config.toml
n_layer = 10
activation = "relu"
norm = "rmsnorm"
rope_base = 10000.0
lr = 0.0074
beta1 = 0.95
weight_decay = 0.015
lr_head = 0.0229
doc_mask = true
z_loss = 0.0001
dataset = "wikipedia_en"
Each number is 128 + 24 x the weight over its row's rms, rounded and kept within 0 to 255. Layers, rows and columns count from 0. Numbers have three digits each. The size before them is the row's rms in percent of the matrix's.

# v: layer 6 attention value, 128x128, rms 0.142, rows 45-63, columns 0-127
# o: layer 6 attention output (transposed), 128x128, rms 0.134, rows 45-63, columns 0-127
# q: layer 6 attention query, 128x128, rms 0.121, rows 64-69, columns 0-127
# k: layer 6 attention key, 128x128, rms 0.122, rows 64-68, columns 0-127
v45 095:146134107098117163122119132127140134150154141115134105123120178106071136116141096135107134078136064136146122108158148139161104123118174105107114111141167137123071088151106096090103091141114128141122115133143127145132115135124117163089112157150112138164151163126071116130101156112114125079110137129113116133154150106097160121128121151153081114160087101135125089153158160128112132133154
o45 094:129167151099176140106129147113117111150148136113155132137154096136128160129104162137113109152112170130108140147123121127087115106120143100166144124132146120106172133111101126137118078121140133110115087117068157163131113111066140119145149118115128117134131090154184147145109121137121085146127119142138118148120081154182176087125119063109090142123102112103119145087106141121128154127134
v46 108:120152124126104138136139124111133104146128142147109092088154132167151146130097153135160125162133141102156082115171152133139139145129094171088151158090098105105099121105105135143163145122131130130105142099118086094123171137132157116139112123161097109091128188093124124138158106116142142152102107145117117131102114109103127147169112154137124174118141140100081102072114096154107165137094
o46 109:146078140129130116073148115113131142106115113106081093166126144117137120138135175127126123141141144122131139150093106121154118113121091105123134116121081103118117143173158100138141148095152149142148141139116114198112123138158123104101160134101081153120114126060158081126129130151119101128101101137110157106094103169188128100083133098134152133137136138136136152130100120151099099138122
v47 103:131118128090139208088100162134119131145130123146146162136125133164135135135145119134146161159149133102166157134117153140100131118113136107134107171122135150126080126143097129079059132139075099142136140131117148130104127144122146137131135146131097150122164099088106128134097153159174057154140153113081105136121117134122133111144120086146122107113105105128131146145113168100167122139127
o47 095:140167105125137144147127132158126119167133121140116090084145119129120101108129162080117124128141147131161115132156123154128138121068092133126105111202118127136152143104129113100140117160148164077181080140154122102102138108110151138102117108104147105171108110147146155181091117107110104133158160113133128135110111121136174160131106118106095123142162120169136126153135089138132169132146
v48 106:112120139120081131113087144109116122099115153122101109147113118156122100120107145126127143133163131133134152114153147172137174135098090164164140161148147091086126094137124118090092190133118169122122095149188143142153129139129141125134097113130155102153134146121108125119160160143148140142089157096099124143080127149080133087164148110161172128120113121111156105125123091153123129107101
o48 097:135156161141134112085130142105141172145133115145119091116152142091162127104080126088118159143091144130097120149143142175133163092145122104115124109132104094110132121179163152118145087121092166154140113121096108152153137136125123159126146111116131109158118102127110139120152146143135155124189155180101153115111101088145112109150139157121073139125144124091112123170126110164119118173120
v49 095:132129077132140146126143108144111121150104127128133173150126127084121144140139096165116122130142088151111184147118178134127164148161081183112128138140108167146114148141138113102116131150141105125079165131153120070075125153120145157131100096203094122098139098107158144105139133129129124099171108124140122152132130104125138175116131146150114118152104127110118112150128107138154134159141
o49 089:081140104097113142129093157156132118123126134088105098125130131128154065100105127117145154092116175118125139105103130136138131194120136144137091074127130085126113143127118145142148109169099118148136122117071154112128127102108126123172137103088163120129151140112124125094104138108154117112091095126133096090129116138134164142150119096115146162096090137109136137109143177083159112115106
v50 104:116153123106124102108147151117138141114128128139114138122135161137099136106106129137136153177103123147153152061128096084134170127146149140120096164151135108099128092108136108139162130176103118148134067133177128148100102186080133149106096156125140113122130078141116135077126138150134138115176125113147115163119136144096091109108135115147114100141148114146105097129102143166105167137121
o50 100:118131112138120139152120160119137144135136154073099124119120088123088150123121110070129142129158118145106129127114150152134091086118149106111081127110155033126115163112151149117117106091095166116149121113109133106099147122162101170130127147136139089127119116182153136094077145144084112131161142150116084146145114130141135118111158117109116126131116115108124132130142157174161112131150
v51 112:120114135145159142106096138153131113108110126172148125106129166143126146134094136171093132153110162080130114115159165134153124117163175129138148112168153153093116135121105123131095112110128137132140125134134099099137155140150109132147113158128187136152136153151142081161114187073146111113102119049086167135110149136108109140108147134148151122168121137117108096125124115139152113145099
o51 108:150119160185124148100161100148124151126110104158177124142151134135102133126170092125116136135118151121182115158123119150101158115128110139139064113146123098101136135128093093133118135139117183110110134124157121139190106137095097143118137131093125132134146092114156100122099117099131092123160162144110141141130134143136137090107102153098093162138169117133122137127114180168096103153153
v52 101:122146160138101164126154116135122160131146129117186138113078119073109108147135066169116149130145124126104076188115107129169102158125081146127162118132121146115085127108124158114128136133115124169145137153115129176133127128127149107101116137087108109146109130104132146147148151173155131162115157194143125117146126095099092118155133133122135125120129155146140127138143099111147115105168
o52 094:107123135114111107130139141116188129176141108106142131095148116112188106114140137112127129139118134134166133167141127106114156125113135103128176124169151131167111134077124110111150125099175125164130081142134134151111171096141127147133118136114084125128141154122123169155142121124137112147085138113133133096152114110078112173154112128167144099163094116101116098144123138168067114118165
v53 099:124149176110090114143149150129170139157089167114155170160139122124106163105120139152086139118124091140164132095143111137126138164144124112124119188097137109121109084147157140161111105118092078166119115166116152114103191160112129164123124114117119099149120084119106166111165140128167159132122134133132106107112132118114121101137116150130138114138107153097172112154121110148134118097155
o53 094:097120110141144130147104127103117135133127128093109113107155105137105071102132138123113087113148116109139151173091104108136103095101144104064113106160133131143094128160136171099121127119134137138114130111107134145112134131127117151167153122141101149170144134164142140149072154066083139179154113153133092095137101148161112093181140131126116115098108137162135125130137133118166151096126
v54 094:119121140136139122100125123055129129130104116166113149075106160088144153117113091134096128123148147097124142126155115155145130153143130171133116109085169153111137140162157122142134156128118154142098092164129125168070127123122109162109108133156136117103117089144097121107158131103120135085119101125128129163167173151138134082115114136095110090155132109103118113129150130120130187129084
o54 090:123160105115127124123119110080101167121125133117131145121144163152105109119103152147141122159133114171123149117127124146123135116156132134113111136153133084147114150134125168104110100131150120142128147077081088126164151068116145161171143150090162114134137145104190146115108176151125129106123143134109155133070136131162145114107120119144162142068134114110129154106127126146181151117178
v55 090:108118155144150098126135114115157128122137120113125140081135110131145136132091112101149091159131105126148104120061164154164124118152145124145093182109149093122153158133101114174119146132122162130091156132145140087151153144125121134140088174132134085113147104105143131130103135107148154183122115089126131138081120095119116132117131090120129097118110131115058089111120144099087099149120
o55 082:122135141149128173159134108172121107105114141103090123087105163141069105123138092116135163115137108113142122135152144119145166122141089164123123089113120139051125119138148141127141142150129137127152112156159144146185158166145143162160135123104108122138152159113116095129103109112101115126143117163122140112107126152122187109105188139129118113131165168134154132124096132130130105147176
v56 113:143177110117094165120140180118137168142110133161098183104129166106085138133123156062102125127120161113149167092136137105152122145126138133128105165129152141137114099126105117113129103146153126146157125137134115124116158152125152137127135113120175165159188139128154110154097141105145126125092143146130144115106179113127180099131136115111129104162126095134135068123129123124123116177138
o56 106:131115131164101129099079096150166127137152104146124103086113114103156121143147098115115145144144099126178148146171120150109104105129146124132112139109119153111149133149119124120121120084101130108145104111112149121120102109087129122149185133154104156120119114120161128159081149093122125140187153130115142106118109157181174106122097113126123138145126119100145157145188161078151096104152
v57 095:145129108135127119121113121068155132112113129105131120139139161112114100123117095119122096186116138127120114135146127154167091130098120117127166188120101080132127184098113141126135126091151110129094134115142129092104138156120152185130100179123118114125121156110140126117146153130156140136142117120102137140106134129194168164155114083133112127111160110151167149148107060113125102138144
o57 090:125144120138097056149077136118127175116120098119100115124117099154155112156153169125161133143125084119097186192082154085117167140135080129147107126126122138082096102151121117140129149117128130092170124116110134112140106149149159141103126129109114134128145142147094138135097094135156120128099146148115165098108103098170131116082120101117138138110129164133124114129118133114122142151139
v58 102:175092156136117129151132153146145123151102130149122130107165066162118147113125123113134124110111108143154133124157117104112081110119128144104119166118128174099178153117148130111128107103128070073091109131107084125156150146097129113158140102105122136140091112130135097130157145107067120136119113078152097130154102144097148096083157127139103117143141148117116106103125126111111103170121
o58 096:143159121111110175061156153145096108129147094110137109109144163160123141131151097123120122134130147104160106143107147129111148133173151140114129109132115135147097156110190147098104101163149086134116141101152124105130122187112085133107143148156133145104099147154116074108125136124141148140164113126151136129150126139142101152100119092086131112137106113151145107106114073088106170115109
v59 103:135108056156160065172140122176122155122141121154149143133122179125119176133161120120113131125152129141117159156150187139116107099150138134187152119113131123140095134119156109084121122141161126148105137160118118131116104157126080120127125113176150153127088155098169141100122157153095144127116140157115154115096153087154091105159140130122120121147132127142136140118135127120109109137144
o59 094:103112117089136121186102165118118132119140139136147123098134112093144110114082093164128125136121152130089137129106117115130102210126125131131151157110099124116176131119124126111114098128152175174139157114133173127135187126084104115151157120110128123102163139158106140131131078108185160122130124127138143125122178130115143135123119113102146156141149126114136113139154112140143058122116
v60 108:132125108136118105135111157153116154152112093097093129117118134151119121129121143093190083067129116119110124129152105117128072098123129161131154145154117115097144132131121109098149105095117170112062137131093131062160134156130155159109121129127165120100122140086135139116149127132134145131131129164125068144126086130164125127143130097103145105116135135098087103133110104099164149158133
o60 095:145148103114122128138159100114097157101136117129038074139117126125142160092120117144115171157156164135167136175114128097115170146135102134124157121098114130096126159166148143174111159110143100144154172139104134118099133116075163113104106148143137134117116122132128149113154122138139160113137138077143117119094117140137146166086129123100124142130092133120154096127119086093128121123137
v61 095:163112149143111170154127115159123105152134084123123122115155135090175118178167154161108066107085121129128146137136115127145102130158126126128121099114138128117141153142173145149114148099094148131115112098152090120088115117139145118153160131081158142093146128079118122095137168128115126082120153134137119128091161123123127127125136142134139174172143179123149146100173138101092117105124
o61 090:152119119171166112134106154124115105111150087148102141154084133152133138102123124174108136130106128122143163128128088111109099112155130163114143127160102098143075116127146105122152147174160167109075130116178080143134085151092177086141093136135140110107160114135137098117106104158166139133125132191158107110117123148118088123147131134150118126144121124104141117112119092146132120116150
v62 093:099090107135118098146148112120133128135158139143151167105120104086156143152110145116086135137190160165128139157172177136120127160131143132079094185124125098157166116118129119108127136077159147129132145101130112123107127113164119131120117155160128143163098149191134114135128126132124141149111153143158142142115100147184104146110147109139144095138129153096120140126165130096183135123124
o62 079:135140117148127124184142176113128161101140176125125151124124160135137087114145107132176087124123114195114155116124120126121115167148147162105145101118127122122133078135099163128106148154118126119172138109145138158150145119113104129105160104145178184116120146128123113099140085101063158111116130123118126131129111121110162137121139136076153118114129159095128134152148112100079157145130
v63 097:099131138101152133126134117136122118194128125149160107116130127156138122170094143157153119104109078118090091155082112119128121113127116125136167137133156080112176116107123150094129169162179151090092116127101125140087110109123144122130116105155102082124132175097144074107136146077102125128103131120100108136156113146145098127141121110112133104123126152152115180124128132113128101092141
o63 089:129164142132132129140148131080170154130142098114161098142120156146146131096121134170134196105073153088112104126124160127183134110121141116120139119146138130133113127118134107157108117119114104175085140143168122133110150138114139152097103130104109147098113162113104163126077123162149130114071119091111112111154117141139156146108137159129095116118133121152123123148080079126154180132111
q64 089:126092147148119143102122157093125105154188155166138129151117157141125139100114141159114107173144127104158141099151130164069109122137132112122153100140093135127136126080095148109120115103145160153130106155096144141148128080073117125150118113148117139132147127110177136109137147135103116115175156124076137123141121115122145116159155088126131156130112158069180135163157134115106148111117
k64 065:137098117121164081103122145112180164120094105119145111159126077113154127151136117145165136133134118166089155152189131114126115154162110140127130087156137128168104122168101102141143096102128071124149105122177108113116099155142121177110119126170099104149090145121083090091115121094102148110122150109109142132113133148104124128127127153134154109147138139146134081117130127124116120150143
q65 121:164129107119127136132124103068105145154135102139149154111134094150159125167144187166113092145115132130133151137086169095115113159112144174124123147079133147102134114082100128148122134121173133174133131116103096162134140148083124117123121088143128087125134149145128149162125144114118130197087141123113101135129140119123103161138127140124148120078149102157123143118127119079140166124111
k65 094:176136110113125139140082161148107160132149143147163141125122143164132107080111092138078134114110139161126160125120110104114118148118147073162102149097123170088177141111117129101148154139137156160150162143109147135130115110103101114085136120099144117093126074122162130083156112140142145121159114123142159137162133103109151162133158091142146123109154137098109143099178140140108154123122
q66 080:127126175137168139123144140117116125105147110147145156098104149154113137125155156143137114117116161123142165081082151139104118123177095117106160126126077139156168149109128134148139089154128167138138105095112139145123153106105124079195094144150133139153130116093137198147136150135080143163141124143093141158135132120148122139124163105095153122098121097131116142119134133109169113099113
k66 100:170143116148157126119134154139165139211135114106143167175138120103147122109103142153115105138132108159144156144165141154076099103132111157130107126093116117113150145149155162149132134154142149149130118119143113104180126107070153126158153116128120110135114096142152164129114122128106136108141168144100164116092130106096116118176119095170111105109106146140124160125169142136148167110129
q67 084:104125127136140109092140149120145160147097169098123128101113147118115129145109110159164090103089121122151119080129090129148172142130106144105081154098128126083108112144143141114188114112124131158097135098133141120077185130138178106146113104115132118119120111105165164137099116126103129098162095088132136173149171127122105147148133100136129129119121100141116155146129146118161145083161
k67 111:115106138124120129101144158086102162183134096158179145156152102139162107132101156115118120131078133105114176182130122142121130146144110140145140153146129115151140129108095097147117096145062155144140097101101083146186139091138116126114115107098081130123151105149178113115148133154106155123128146101111140106115121122082159114121120116140165132146137109171122122121124121139120161134127
q68 094:127138126174138139116150102133119096125124179164123135104134145123107085107144165151082084162086145119102132151121187157121106102150146149141154121117106140165130160080123143124129101124132171161139102115111082146145123123084172094142131152113116114150156127114154185123182123107146101144099125122123132110107108109121103121134133130091129134095148138094146106107112121099169156150122
k68 104:134119152135162140095117142108110143190117131134172161154146094093155126129144143135155094110140153147104130148179130152114117116148130132137147085139119105123145125120138099138106083137155116116136078094155110163194136121114159127163125137140133118154152127142175144137158090162112102121199128121108096122092091114124111141140128119150083116139089112137109156086141146142125152105138
q69 114:095165082114118110122202124128171133090069156125134117098102161120069106120090118135136163134084144110124060122167153103151135149107120131144124153159112134137088140144135108136124154153119113126146141098136137115114107143129128114124154110163145131144163124145145119153127109139139096095134115099165102127137175138123129113097135110087132167156139151119127112135112161154160093122153